{"n_layer": 13, "d_model": 448, "n_head": 7, "n_kv_head": 7, "head_dim": 64, "d_mlp": 896, "vocab_size": 8945, "activation": "tanh_gelu", "norm": "layernorm", "norm_place": "pre", "norm_eps": 1e-05, "positions": "rope", "rope_base": 10000.0, "rope_fraction": 0.5, "qk_norm": false, "attn_scale": 0.125, "bias": "none", "tie_embeddings": false, "parallel_block": true, "init": "normal", "init_std_qkv": 0.0289, "init_std_o": 0.00567, "init_std_up": 0.0289, "init_std_down": 0.00567, "optimizer": "soap_variant", "lr": 0.00228, "beta1": 0.95, "beta2": 0.99, "weight_decay": 0.15, "lr_head": 0.00591, "grad_clip": 1.0, "warmup_steps": 200, "schedule": "wsd", "decay_fraction": 0.749, "decay_shape": "cos", "final_lr_fraction": 0.05, "batch_tokens": 262144, "seq_len": 2048, "doc_mask": true, "train_tokens": 1062000000, "steps": 4052, "dataset": "wikipedia_en"}
Each number is 500 + 25 x the weight over the matrix's rms, rounded and kept within 0 to 999. Layers, rows and columns count from 0. Numbers have three digits each.

# q: layer 2 attention query, 448x448, rms 0.0641, rows 295-319, columns 0-111
# k: layer 2 attention key, 448x448, rms 0.0641, rows 295-319, columns 0-111
# v: layer 2 attention value, 448x448, rms 0.0562, rows 256-290, columns 0-111
# o: layer 2 attention output (transposed), 448x448, rms 0.0495, rows 256-290, columns 0-111
q295:487540536479532483464495469508474517527501474448485499542470523511493511499469504516472516487478514518491548530466491505456497537430496503439507532531494543501525528496513526478467492519536497494477444517512490534519531514564443493532476528506525513478539517489472485481479530510445530509519469541462472475520474507475520558490498526480
k295:483509468517500524516463556500488466503501473496472501501524516505494475496534529502529525483512455512508501495522555526537518450528510482461545515517509481514492522548473521482505516484465490523512512505512490461452529449486522501492496491470490472513526459492557497455480444499504521497502483487505515505459469490500481450502526496530
q296:539505507496487481512482475520483521499447481576508481472497556466513490532513492449470496559504476528461564514499490491420549511543514513492529514512509494490495538504514526506515463456458533475455523519482500516500524505528479473512513503507482530508531489504516489494509479445526480483527537503512518497502545508523500488474505513508
k296:484478529517552500498579489502467464477482479471479480493482444516523478478528509468466528522517491489470475518534520524504484456488496503493473526469533547496511458496492498478500487492504472480535471496527451481495466480499483529492519502513495474531509472501482485472458485546493545505523510477460526476474504535489511513502517572504
q297:508512515525544495541519524486552520480537489457492504525475475527502505503513494460529498493499488513497475501447539505548521509518532475504503537483533485543499488503500463480501481500507441524488463523449487538494553469466459468498536541491490504471493501481507502523493541518464478496542506476491436517492486419464508503485502566513
k297:512532502506431504510522466517509500482456513506505531503487497469512474516464503520500473436484500513468492445521470493508479522465464508526532467543450521549494502531500539475484540452463489539480453492483526521518509455509482502518502435488480518455491550506501515495514495497525493465455467511499529486464470500510454520539490467472
q298:506512480512481487504479568553486480512514489484523470486530430500527499482520478516508555536464486529510518498476535506508482513475491423507458483508491472486543467475513507489495527466521505525435461486517475533496475525497540466472492474491512545493508514529501529502530516478529508485505502502514500522448488452528495501487537478549
k298:460458489511482501511483462471517529510525494514527503456498517515463530487480545490492489491511557491526483527503476512485512528526519503511538492476481529482506491498494473472541471500487474489519466528471494479506535517507467514501509503519506573554505495468552528507495478477528492422483485488464486538555533504506461510479509520492
q299:510534509506505510498526482573504468496509544515511491499465425520513486491525472507538482500505511566504529570468504496534494519510499463477512549495506508452546499514515479538485505529460490497502489552512519536470488487538510498489535518505477432506502421462500548515483567509537493514469503498507470527497481500493489520504507521532
k299:519444527477532508488506539488519482502493437475480508440481542469494540519488498497527521488488469507528448483523516511463533464478478533502504512490493497488532501528450494514499482489519516471474554503514521506518516486515486529472460505528502489449509488521519521471481477473544512499513473547548493478509511511489484455496537511479
q300:486557535472504466494479533522511536495492481553472488520518543515490527523514489509528520492501536555484505469495483486546515472535498496433501484484535480480516505456539509510483531510528497472486539494491457510480439487505506514491512486494493529529525536492509492466487494518540501479511535495508496496533509503502467502465540503499
k300:473498567512466512515453492510500542515485477479479519443510516474491504524532487542441491524497447496476464476477475529462541484502520481527514516492498521542519472465546531487535432497519470526506473549515486495552507496506473419495465499490484472461525483510490540509494512480487570494523476522468544493473511511496504460491444520472
q301:500520475478515517460475512519487496465542491550481488494517499459491502473553513496487478495477500432510495507499487507550532475468468519528480486487459499549489462547529492528499453526522540494481505509518499474505485487509516501513477492513453477430486479503522490497529496490523541506463510533515484494492548509465541480519519504467
k301:493495511473506505480518527523486511503498507465509510524441503503536533495496474452481485489493475492512518529487458519522472554518488456519512528532569501464482533490467493486513477496488540529488479470521508512499458530533516429553514439529533479531511537514517551496512489507492493504522502485531477485460484514532498492497496500490
q302:516472550448531483477488476495516471495469533514497458494484511566492524539433510454532496452524516588494514521453468463470512524517478507492491499532496474488500498530515499550495491551508512542449489514493476491510502457506496530471498488504515532487509512506458469472527528492497520488505512520519452508505501541506538530490483536504
k302:545490474518480459534494492479477547496511492498467503499540504494489483474517478539485495494456473510493509475498492486530553534505466506529469502457478513503497498471546533506477505459538538495480486508470560501487519535507480509557500523469484479512494474492511511507512484498490497511503460508523516525542464493503496528512463545533
q303:501496457516500504549474513494538507521454502572484500465493514528460512507521521490531481474510560514511563483493525496495476482471522493540511484525486494529530493480501482492458495504507458524554520494439493496483511540473455466524524508510508530542495482487469592482518505488525519544458515502522512511566516461516473513482499544513
k303:558480526465533478493455533511527480482503504482530488572495496482501445510527523471460491484503471557508529483526458503480498512493497509502492502513509441464503541491515524478499551508502464483486534517556487513492504465488470482515468531483472527457520533500509486514545496496516501515527503508501470481495496460503489472493505483499
q304:514537530544449466510519463509528548477529505528520460479489488509502484519532512542550491492478538518501509525527527502456487507494479519480497446490488513555540506468507443496488485477506520510496498477519484496490520520496539484488529479490488468499494486545533442499511456533511511533565528487527494496501489524452506476508443508501
k304:545490493508493515528519461519485452499500531496440521473506519471513525453474473505480499501490518477481516542530499532530549480488484529492478497548499430472492510490494499480530451458533552542500476491498510483546497489514517518496504512501567477456475465472495523471496471508487470487515483507515507503530481481539500509533522478472
q305:503520499490520499529463487493479545511507543500481502479511516546462510512480508473492524503408488509500538551523523536525487479492479530451541522525519509504471534485520528487425561518470488498502473518467540520501493492497506519505547471533511526502494580484507454510514505509479528485487561500483474489462434504505508502521565483501
k305:489487526445473532478480505535518475501533483497518498490538528475512486504479508449487515502504481479500510533473554513455515523476479508413473494468486532481496516452495504532526524513497514532469508507510498496540519498458527491510458506484502487485498485496520525504531473501519516523513457506507524504523500518472481486542481489475
q306:504498473496494508565520515474526492478465511518535510541480532506525512511486503491475521470469484485528483455494484505515523486464515528501498550483507495451544531469483481528513492463450510508498474518507500496476516476521501546512502481547515515458509523474536527473449508510481542500549476531510491502518490444467507505483506525532
k306:537518444472536541474485457523500514524506517498489507514502487461516502456464514531496465501507525499514483520484490493482496513540450467497507467483509494528468494478540509477517567459543486487526523519522517488486517480526475486529487517476505478526499488559496483486465554534514434479515526465467491481518510504501569508484497498511
q307:507516473513440493520494457571492516463532490447479508435511473462456503484454520494489486491501489488492504475524509501481497524491526495496497494561492523477481464539499540534542475485545459519470506471515505512562483464499482539514523464496507487538507428523473532459539522492497474457466462492504503536491477523526466470462455462511
k307:500496536484526458488535500489520494520517529492574526487488481514496538490516489463523511510526516518508490455534475494491534515506502503525504519470525485506496440482457478482441497534480469521500518482500479474473519509457511487495466539513516488466496544469530467522515510507483482498503555524520471515506533520505500529468472527524
q308:577528492517514532530474507490457460525492540549504496491510478531502485489459459456471497481504476492510539515455501517514491528450484471506497524538507512504526485529482537501512517476471494434453500503499534498512517502511545489506501494505475498554484533469498480496469498516517487489493522487459469479497505523500490473486507508470
k308:478460484489517483523506532478532515488485464500443517540446486443472513508519517480488468506506496493472493534543478501505544493501503485519477469472536494469506470465467492513474536522475465496441512499501498512505497529519481531505485511487526491519493493496542490507545505477517520516482482490527471490522490517480461458523502492541
q309:485531471520478508506500502470481532482544535536501502504498511465472497475484505526533507525461463506550503478476485495506479449543511522505535526537440522494488519472500559499475460505499557534471515535496508473458415453454515513485497501494532512519442541525464516494537542495533475517501491538533488519497476489440541474486477477516
k309:515508498458473464496483473507523478510495497518499523481511458524538491484509487500503468468479521500511547507469515539491516494522528527531515521515525537473445482517525522496536547535504521475478509485477517496508490475503510523540518530483515485486477451444524486498500468523482527500513515472513518498493512515481505487477501496513
q310:537522501442473464459532462487502472487512516505479521537496475491519517515474511486506478479533460484539486493463533485454485469513465461478482518503495508471521452535534446503457493466521510520506480504519495467484529548490534513511486510492479524516508521488502479539527518460509526477524481491531474502520457551417568518486475464455
k310:463543523503497467525464515519480496539539455419506493535496472514487512500508486499503480501579468500469520477458514560480489518524511540505552512473463518530477499479497483508454475468444463423481501489477486492531531535508503453463511493522508461452468530557539507534533498496480519476496581512528510483489501477534511503465489527524
q311:549522495482519492479528525528502505526502499486514527525520464495503525544468476474503512479484526494569507526526466484497473535482519499538477500493513465517487542488481480482514560547505528530468479504503540521476510507499481486506450489451493559476479476533496519503487542526466518495461526489436533495492486460507513498557515486512
k311:481453501508494516518498507476498543491469501509471459575515499491523490498507491475468457495561493508519469487470521500482546474494512451487498506499494542538437482509452476510507498468469474485521548542545485503517467477479491517495513519521465465499496495527492483465523469500479499495512523482488472508529478504487524494490470503535
q312:472496489539454487497522614534544503525481495453523515515496529523522504515514502507504489484456504493503517511520501515476474514489511460530493499549503528526441455525470514486499477534454481518497496504487491465525462517526481468504507476498486484525514518430439504489504513505489514515502581460500514471522503492488498509451510460503
k312:484490502465527492484482493468516480475519541509491520523484555468467492459479507448510492487507527505501531511484501511486485474509552499522487500513524456466510488462509484459481500484520519473483525487500507521491534483540506552525504497527450476501527521490474508526522508520549455503467490487541507427535509524484543490518517527481
q313:503560495521531487485505492562496518521488510501518493530498552505511473513465450489523486514462478487535465535532487535480465499445514465521548496505500493475505509521515526494501520518508499477491511470482498479513497494547554506475510522528496482530524504496472495514448488464510515492494481464443509477516505499517487499456430446481
k313:547463510502501518516500545455500514550479532484508537502499488509516539494499497522474519520480485536498527495522484476465510520482520494479522484468510528516514515481493483469471471509561482508465478502505480481494485533495494500500492512465505495513503499488547553471557509505490499517471508515492499492488518495479489496529488471473
q314:458509441491524458520508511540468522515470516520501490546495503493529492494509491490525481534528465471477516502538484504460514498488505457557481492548480536501508506545414473524465497510493513529506494481519487492514511483543496520453509475457540471483506468545528521531474489470486490477495504467505453520540458498470498518544515498528
k314:476519532554499510494517479475528553499477482510531479474474500505516525518495535513533471478529508519470532559500508477507496461537507517540524491432523442496512520513542499518510502541513507541499492505512525509507485519479492508487496509483523494478507508492536549488521525495482481503500516505530504516472490526488564504492509478449
q315:502485487498497515479523492513492471510489481527495479507488508500487515510511522517493468518508469450521516510521521496452481478478391502498553464511486505493475487520502475495525500531507438543507511500481501461520489539489524449490462510524510535524525471505460512525525484509498504504529501567522530492494525481477461528511465501532
k315:460540496442507524538478506465475495477472504473486505509489538492498497459510486477481544476497477457505515525477480453526526509479495476506541517477506513519509510511483496503509432505478512502514511509480459476453497494525509480488521498516447466479484571559486553518489534502528496498490491506495503467462478509559493517514522510513
q316:510432521521492525492501478505526471488463456484514514500485545483504516509544475472520508513474502523515486518521458505457526470472462504480528492515499480485472499442482451459526536436508467488509512460536526514539483492556526539561551504492531486510486502472522442509512472493545531455512481447496492514491543546458479498518534486485
k316:511528493522532487565525504469510533499509510485510413509505487497506499514470492503508519496501462494499483513530501448530517498526506521503481528511443542495473487478475485466498493511495523479502491477469446498458485523502497519531444452501520469492486510500450522502505547458499468525476504518484533458482480513490491464471500504485
q317:472505537512439497506454491504525500542489507530496459478514492498499542503505469479538533541502520519526490506527494479463469500522474478504482511509539518485520494472496476502436540513494554495561496516520517489506509536469514473488495526550487527547490510454484518513477552483533517515474509536490508491491471521488482533507512462437
k317:462536462485523559508513487490515461453476479490504536531499514507555470464554521526470442475448457505506504494504514509456497488467456486502508494477527499478487585472473473501537485500502505502466490469487478471503493467447514520516515457532503470512475500514492493508561463494529488513497502494462442461509527520518568450454465498532
q318:451489491492492506526520477473517521474477485511566517481522528504464513454505505509478489496497498455520463531491510494475541499482480481498478546542519507534527499495513530463500489537478535502552508477501497539503539521548499487512525519492494528501483508532486496467481472463542509508502445513519484507524467500484521465458524493509
k318:504499513504503492478498478499506499514510509548504498527490477516495522508483475455472543543478549478474501450512522489539493491529484520477529477463510463498496507507522494490495513526515496446493481527446487481484490521475484490499516481507485519516505475480497514533495494502491498489478517479494486503497502504526502528485536516461
q319:479507516518479508460523521510465481478487498495501531474518509460484498499526477505475525469483527519494486566495539483541500511524486516490440473516517485494504493473469520502511496520560525489466506483505487543557481505488555496519521487503504536517507546482524553507527525551480497489476485548474506491501455479535477510524505512507
k319:475475506548533535491436482489507540495440499489507541472472476507494505538511506493512545532486504482477533483470505471519509489477528477523537517475484542454456515504510463513482487492471514494536461518484537472483482486476530492479485509493498474514461504464480487464515470479483542472494455479527531492533493497509517491479511484518
v256:509487474517476496535510483505470485470526469539535500491457501519498483491540479517449457509474505425467480497516452516500532489483532507539533491496490484489498496491468520538452553512480458495507512532509511457501519494476496497488534522478492501505463487475545514457507532507534510533482535532495511511483447521540533455493490542487
o256:485493516504485478505482516454512497532501516514487490444532505527500513473490523490468496522535477440522475519486483520472483538532481527490501476490511526499522451484507498493498476503491498503520489544474530475584507504532493505497510457511517485506496487523473544483491485498519457493467416497519515501554520501469498510529482494547
v257:503512514484492505516475525546473511447487516485484514526525538512499496525516474479524508501465511471497459499526505508486505493490537519496490497456491483498526480468502502541551506480451510485550472488504485490501476457537462538533465464485440489511523508505497478501530509562532503482500479529535486476493536494556481522534491487462
o257:488553493484518507459482504496496509511535465567515540533474508507501501457525478514514507492447520505518477511502499490501519502506478477511521462452545476472472504443526529500500481512499529455482496517480526530481492497530508502489477497468465518460479439543509462515471518495548509536497499464471543514525509484505546504526457467482
v258:541508526519523506498493520471507485504513479513539504545463533500557481483491487498519484491515483526493486485472493488502460494493487501491537495473513463505481542501489491475529479503544496489505474546478493486455527535495541497522500504521523503464503501488540496468463510488500479500515466516467528552478534505477490496437485508479
o258:485497499521491506477502485519509483488483542492498486469506500501481500530499495519506504485505512520483464478460472448509468522468459486512494540503513482514479529492485536500471490465522542490471502485489540527513479522556479481509486482476472541509527458499531480497508501519519516504561502456504538465493475470484530516488512491524
v259:436490528522520529577480504516480536538501480501526495500524481469507493507438453507537534530523476502499499558515462457477515511478503478458506477503529467517475479563531445476483486492502501478543504530489502487507482499497475441524504521466474544511463487481493526488482495467492528471520518493480493445504527503525501527499459493482
o259:517487533486515500523497494440480525473513531473556481515484504488491510490512514508453475478492496515504533498456499496483530530472513519507518496539528529509502501472538483492517502528500560468505516508519546490504529508500499472481479471500493545475486494550500432511520524458521489500492500498516514515523453497467505520462526518502
v260:443498517525488547495487481509527476493527470482491475501535517519520498501529512542483503489484507472472517527487517486490522556509476504499505468452489515471503527537501488505496546536476488523533517547471514483517528507474504490483548536479513497486496514552582519523509509465512464506490461529464494520495499536491511476456527517499
o260:481501510472525509474594487520466532528513538464483489474475475534496511496521493545502491525503459484497477468489500474512498530472528481495488463516504468534519533500437510493476530510501511489503480548500501504516463476484517462486451509547538479522555512506476478511535511512473512490491497501501510520494488549501532533515479465533
v261:501471468478492509528494475501498480484497478486510481492446465510468523513495479534466459513552535513503469506496498523477573527483488502517516506476465486482503528480472512474502520471515509507522482507509508459496553478496498499517517476491492517526517494480499524486555483511480511467520493531484520502518501522512477466486478501516
o261:489506496489512506473490500467477517481518489491504530509533495504477507516463467495520482509490513475496453514460468491531492456484535521513517472498498519528493479527508491557528485524465545490498516497487525501488511547498454518470504535528480520514526503531530476453540492511490523485519465509515489521536464495535531517497540523497
v262:446531480523492513495508482489489507483496504453530498564473512459530522466544494474518517493459484500489537483487519465542497478514490499500521492482507500486494498498528499503509496480497525509512462528487473506476495504508495448530472542496549513478535496502517487496511523511508516503492523479492474495479503499509536464492477488460
o262:502550498533490526485542480482448494495517486527482549539525527529468454495466527512500498508485495474510510520494531550476492483444497469478491503478522481504479528506528508506522483496508456500492529441489527498480502519491502485506465482465533514497511471471492462465493479497494500507507507508456505490491472537463552520475555466470
v263:492518494512484474537504485484539475491497481487475470498503542510482470457483456491486502502498489466485547448491485497521480457520479478517531516488516522531507490507540488482472506564473529490486506465501499543540493532505473485469492497537522493498516480514456533505490503527511497496514503500489497481537500464514495489525490540488
o263:470481506500479532472555501497508478525543478457531505482460484477503513517525492465491495446467507551528490492498528478511469419464503482495470509488503496507501493506529515534533524512468493526510473441478511499501489490468485529520465487481477499532482508476523494507475489514468501460515501475480463500468510504505505505488538488500
v264:470482468518574492532487510472495516530493479506547479496514529523459493453502532514499470512513552499530538446491494511531499524481549465528512500463484527516518450509491521508504532478504480535486515505479478495525511520500513441477526505461488489464503477514504511498509511463478480502477521482546497511519551508467502494508482523482
o264:520515519462491476493500478489505486527449505495472516511488457542503480484498519499510527482489508507493525523500525471454461484507464489459516465434479486467486465455525499476490498535518479431519494492489511504511479506487495514520468522483503471501530518552556509522502501450514493484504530508499509524489476496497481536517514493465
v265:471505481468486475471534495537461479525450543525472509472521515531510481502502486492496490511534494551478518506527511471476450490480474510454479463536512531528476498474490555490534461493492508484489491492505460481496503550507476465516508486522465484503486482553480497492540501504511512480443479490522480463505527501532457540533510465496
o265:529511484515480481487505490517479488521496493523505557529446555502496534500493517504528521463495502440516527500497510538514501462518475526528510487515503481509521497485497467515508538469495457523455521513534501521495485496496512484549481495533487507490493499492432517484507525521502481457478514484467543518492474506469467488506473455489
v266:496490510486479471506502546465485505486516515516477526519516472497498504486514501520529499523517466533536506510498502480518459451448494527499513494544525501506466495495509500498502501488485458522493513465478483500502520491504508509542444486518495485471521506503475477468503464521474526501486474467518475497505531493499506476533472472477
o266:508496476487505460465554521511523454505517458489494483487478494504497512480500493487542494496500476551535512518499498495481486517535512477517509484508513531487545491493505530495516516467548463496518564480484472492507498505554525525518503505526494526527522536541496530496544522471548466503528502484490507529530557477531480496511460526519
v267:510507516473507506494477441533479504461461496548480492489490559481515482484507499500453503495468515557484487494504466482505462493509525506502499544491503539513480489489538549495563516525471499523505494527491484497476520460522491479486485478471525518502519455461510523524523483472527509515519498489503531493481504464497465483495500523460
o267:505457511497541511531513529487482508474485484487545507535465463528510522539494529483510510497531518492572538464506499466501525515507484504504495518499494494547518520487544480515480526496492486529468485491523471489530510473502473510498514512512489502499494423551497511486487485492500482521531506489510495460470538483515482511487494549500
v268:518500515478463502537505510505486507515514478515528522471491470502498523488482493484550518508520526464489512469490506494470466490521544503494509485464533450486520502464498518469472528528505494490523516491463489510529501505484492498510519496516489504525504505473501540504530486497464477542509491499488476512490503478465508493507549498470
o268:512529497510530506479527519535454523496501473537495528502522502506482507497515479501494484546511477473495490518508509464499491502476498533472505537514516512516482464507509493470533480490511497529507496500488530540498528485509480478511488525498535520508518529497538455520474505470490511502497504466469504495506519511488471517500529518489
v269:510520412500486530532499492496486476492516531515502473455498526502532479478468498475485482479508514511483497494529494481496449483513550544452513508501505522502513489501499502503508527486435463494506487493504459474481522502513467491467502512521509485490507501496473482504507471469495449489493503515494472519469512490479489504515540517497
o269:491516555511509472467515471519478523483502464516490484524449509522454509490524496444496446514527445462467487487533537456510509506513458487489493511468489502470494497487511527517486516494509518505496491497492463495473471484480484512507518536521497471470516510521564476514490491496446532471526498465514481539523500492474528458506511494483
v270:498530567491462498483518465502503505509496488526489498561521458477505505473468499504520486506471488514482499467569457504502520486498517506523505482521499513529540509492506515534517471529495510481486534494424482498540524483477438505515480471448509510491507439507497533531500550534527506527509488485493457527531488462493521460512498499495
o270:556506451524464541442534531530506488479478504476499488496534508489482463486475473524503519465525487480513485509514495485464438514492524535458470515488487533451494491459505541470466504486493526511531504534516493491487502505479508492515543518508486499494462495525522487460485549536519474474482529489513464503524534470513517529464524491489
v271:522517472481509499485530527493516511494538484466525528489461537481493458491486510511469480524513513480488491462569475476535454531497501521524519520466480468512498474477503500497456516516487488480526499468519474508485501545547459497498510494520545510471476491468518495493528507503494479498494492521481526480544513492477497496492523518518
o271:482521500465497533493525468479498497520474489478431470514513495504474510510521508464499479455485521530525462482479510508466507487496479548517486528516463537478523486496490509517467494518513516506500511514497537487512473494463537470510498483492513527460533500478499492529467509476507523532494496509517511507475460508500496500518513510529
v272:512496506496513484516490484530508490533526513503471540488508500513503522514520499514494489499503519472530514462445509490458482502503462505480514493504513507469505530520499482530473447515486496488539529511440510495494467513487491491489530543521495528546496491469516508497529525501502486515488473510521476489529483472545507497480473529475
o272:476512479498466449492522490488488512505510481492538494524472521462505538503529526513478469478482482483485498518531458456554516480505494546511516558498517528509498494484505487551493500489508470527479515473495487492523461487495518498488498515495526519486494490488484516526523516500520507477489530512525475471496535530504456553468487448514
v273:468465513477506490457479499550529453484525494515506547525545500473500545564477473496560539511495508515492505507511478487501527504482470482516482474483510492533521497539472484496524470471500511529489487512503484516497487460497513473484467499499481489518495542487540499497549527515500523528501498477485495463532510468508483496479481489491
o273:489493440488502482485506462472555520452500530584474503487455531483518466517529498539439459475509510504471493499503519534475475535483456492488487481443509513480523514509460509517493498488484488465527483516528509504482503539507546495474537485549501566452492487478503522468551491473516463516493508509525514529522543546498482513506510510451
v274:466488506465515462511471475505500491452487489499533533553488469512495461514467527463506529502526490541518504484526495475519519474507462510502484490513471485497495464503495486495485498500489536531458488524540484514506492476500489482478519484514489521493518453513500488515471485465521517555489460496532491475488489513495497527463528501503
o274:491463486529455548540516503494511500516471502466489499511441526536461508504530487497487531502461529494480484467496498525499497478560502492550481501471510476515518497506464452501487510467498501507492494483522517529476522526495491500449489522526474498464517500506541502502494501498490514469512520539526527491530483457486465579516507522476
v275:520496510487488507497501494546505466512510515519493517496514517499508496483509507481514490467503494488537475486482525523470472500500485484470509539467539496530504503509469466534522495512521475471550517519507471537485498494494512516514476491506537508529514482501505501496501547505529497475515477492468499531482506530505487513492494516460
o275:477550522498483521471489514508535496516510464496487485472492537508530492469496484513544502476481494500504508480462511506469504519499471500532551524505440511529452506504507489460504494553516508502477506522485520536527489479502497534487540513422500515497504547496508517491487512509489493508470478549475473444561516526471539483525484528515
v276:477489485505533521491515482542463497521516479512510517495548536465517489490498511506513536495480483555445497522487498482506470478493472495499516516501502525517511463543526520488513512503513474489516509513481504516502492436458511447463479486462480499533446486491510507541495474459491507500544539455515478544531512504495487539508472485533
o276:506449550519512521490507489533492476537511535511504498465484495474477503485501486510461541486466487472523481486501499498491467473488511522475516459513456507534533479542567485497518470530503482515507500543470475477508507498515514499547519511463498563500489517495510509550477494502507509560500496510509485517478487528536486483552540453445
v277:520490492524474504523529519444525505480523503477468520474493518520515497564497448463476497461482513461496472475524496479510493531481471546482485484504494468480482486501492497514418526521514515445553525543523474464507479510480464539476526505474540521522467492502523511555450505565490580466508520496470476519501484525500510490482503459490
o277:488516548461485516528487522499545469499518520463463523495511531485489508473468472485562500450516512457529510495457458503502513531496501542466494499502497514516507511480444488508530504536503500444481485445482535494475508516513545467478490470517461476500503512501524505476518510475460494491493447543538485463520495544485503496490468524527
v278:535531486511506508508492481481488496504500459504537536529522532504503479529489474467480486475493516472511503520537517488504532518540472488490516505480514525466501523432505532513513494487441480468493465475493509487516519484450477546543517491507465490529461464481486497490512511496521510526518508520481487527506468484505475478483516506489
o278:536466495473540505484506497445498509496484505537534570486485520508463534491500487487485509501460471521505472531514533491512451455477513499471541484548473522472506533519516518473494510512532466473472513541512467554497516554497503503472456481519518489514469476518474476514490525526499515533474517509527504480529513489504500503490521484524
v279:514506514479512457481506504492507506520481491505512514518513511482502513552499497483491501492527489515499489498543501514500531477453510461517524523495531484497526524534491480486521478553551532461469488452451483483515492515489475481484520495490489481518476490510488512477514493496521525521509530482522504479569541490506509498497513484482
o279:512492508541486525513491488437505534529509530498469502495527456527470463478507549503467518501503515530494491519509491523495516557499526520498499499487480507489463517526511524484483542476516460474474498531546548480496507491532529500473505510527467489514465503527494484500451503486452475490525530516514499503491489511502535487478474508481
v280:493535508510482522495523474511537476479464476486514475551522504514472544511476532513521506534498540512480510500516466453534512442488467492476535496537456498501486470484523485548490524540477496514510498485537474504492498509475514509520461498426447507480516488496553542492518512518523512496446471497491469505501488531511497494516472516448
o280:524517515516512477475516502520482540506527468480502510502508503478493478524551574485488464496489517472475506521476504504494497488483535516497478484527529505502490523505495511513486467494431484496502464487492485491519490487505519511526476502536510523460531498484474476505447493503522519538547486476507531486491491491546483536524496528560
v281:511530496472546518492498499465481533518545464520484474484510486466499484496486501498496488511498521523445506484523478529474511518492483477506496483474486522490472511519533516557492528505512486519497470487539469501487515520485511483532509487478504485503493507521514507551525513524539477469526504488511517456469477492526500483523480496575
o281:464472521470494537511518520528520517506487521517530523511480505500536482501512499501512516486533495468498480452505487504471478521538458522475511509509495519533501489538502483546475449514498494526481521537512477515471501506466496478542489492527470473539535495483460503489540521494486530494501499481497493482462528497482525476536548504500
v282:498527488479506498491471512488503487475542478523493497489479513487486508495431517500495493507479503484450519451460523470512510511498500477494449485482493495487505501490540503506471507513490493487497519507515502518481489481480523471506505501464494511492466499486468541541507529481512535472448495492479505483518543516513496482543475514506
o282:460484497491502532498496485486508558546513489525515481513485470485495504488501515475503532508500507480551422504532548501511485515465496532545534518492495487478495556524528518495506453515478522509499515475509456475512463491476522514518542493465496514499520513464513496508521548537505500505501463488541477515501481497518483489496504478513
v283:509474505489497482532480496499568529485522503530438510504502495491518488492471537470502500469494515558524489474495497517486512514495504496485502481491498472518515506518530515536475533488457512517509481487476496505478505512531476513456523462539483538528479487534470471497536483527514525506469490488494494520510508512534499467506460480487
o283:520518483512512500493486491517498471498533528502503507506522553461477470514501510493479445540492474520443525511546500488504469505495507504498493480497504499519526509485525472530532532503523517473490487473511531487482504510472511502482488508471491474518507510470491518557475534541497523529520526545518519475520521540481484448512519499546
v284:520472508492473440529498457502494502510467483502474502504496497483497520492509482465497460490501478508527470509471493524503469529492495485494497523515523508478468541474494498496533527500474522506483493491515496515483494504492440463461494471506550510520499518489473480471512494481498493537536516504510486483472529483504532531504500515519
o284:517506484495501532481493555521526460505439482497455546516465470524482539511529518497521502504509484527526507496518516508493486488487523511498484457475516485518502536491487525479478497468521478495500474472432538478435463477516497522532490531524536499490514490507482555520519511542504522508499465544496526507535525508518451515475526522500
v285:479483492487499471483464492527453493453513532517496508488495513487489494464519496513501534478500516509525478514510499503501505476521475457484492465519514521489521465489484505492541517475472471529464492513480469478476513473507488526484441514502508554544486470508424507484495488461563500525487499482552482513499518484491495491502513499536
o285:452573486523482481503497563514529495481525470503518477510506498492471503517497460507499503551479476490513479520502532474547490492472551459526539525521489519499521487508500546509509503466570527459514506476501521526490512493455496487533458517497509482527476494486510501543505542484460509500468490480481521507520500494491481502506489519508
v286:519520450479504427503498495494516519454525526466473471473520494493472533512501542469541471544536524499501507511471507480460478558495470507491484535516479472518494496516481491528493433506505531520509517516444512530505506532463455558509482484498539518533502511497491479478495482489514490504446436499526537513496486507526488522453528513505
o286:509510500498482482528508500500485497519465496486515519491547508476496506478463486514499511489514500527468525533513472531490539496502488455469506530479503525481495516480455521508501525494517456495500513491479527516492512484468491505481520521474492536494466541491477472489541495526512509523455550495503513513461489497514499499520509486486
v287:486486513487473489479475513504480451535525483501504509529501518480497501476476514470528489497554495500512498495504527471508533481530503503497464496505540496470500537454518484500496478507514528508511536479482453504496489514490474543491478506510560497514484459532482445511498531525471495499480520509525478499492509537500531516460508482553
o287:505525509493545473468468492523528502475492502502454456494498502477486441488519508480502534545492518496515470483522515522519496502503497489483450520490494518514492504535531499517483506498524477528489546468471502490527529502457464502488500495499481464472470504507499526461509479495533476516463536535477535507524508495527489501496481477511
v288:513494514489463500481504517555510513504474468562533456531491505470483473479510452476523503517476487529507499469481482465507490527527479464510487485509520496513465452490504518477481502504487491538480486522500496506510496540483528450481491499518498472507485499527474480478529463473481539535496487498491498483523493511479532484469472503523
o288:534491533503483495457495475460513457469505495504514482453546536499491548524514561511506504508481510490511524484479539518471468452482517490547489494507506503521499495460495507492481521484476477505523490540506466481490533486514486473533516502476490488493522478484506499500455522509518536483476511467504492487517515498487458473499502486487
v289:480510440484535461515495527519501557495531514487529515508481494527500512473477497463509487479520511446492468509471466539483468500527512525517524512482529452489477542490506475490512532527546505524488490507481508476490490494516531517453537520500539487508530495451538497501494479465490457532525478464496468465512501492505487475479494572480
o289:524501539512477536541492520460477525443501482529501508535550506484515519528485455521468508524495479484499496475535471483462472505472491501497495506509509496470482523479471496460493498525503503503467509492447492533509483495522511519498541452473526472499521488482502490489488478503520486480505468544495487525478494467472560488473537515502
v290:521487496523495508465512505515459511489474461515506482482484531483514562527478491503498486477543512504480488519499490498511529493523504522513538479485522488483491485529503507497511507488466476517530523487495485522474516496530483485489513485517542482507517516488493482504494536510485480494487477522491465503528472463494487505501509493532
o290:512470522490512463517538446463465466505486468481508532506459518511521491494478471544458490500520473496529450500507519483539503495499481504482489523472553468479525498468465476461486527501524489497513532492517519483498529513492469510571494531515507510535530511504470490495467488560527499521521504516504517503455544500513498462503511477512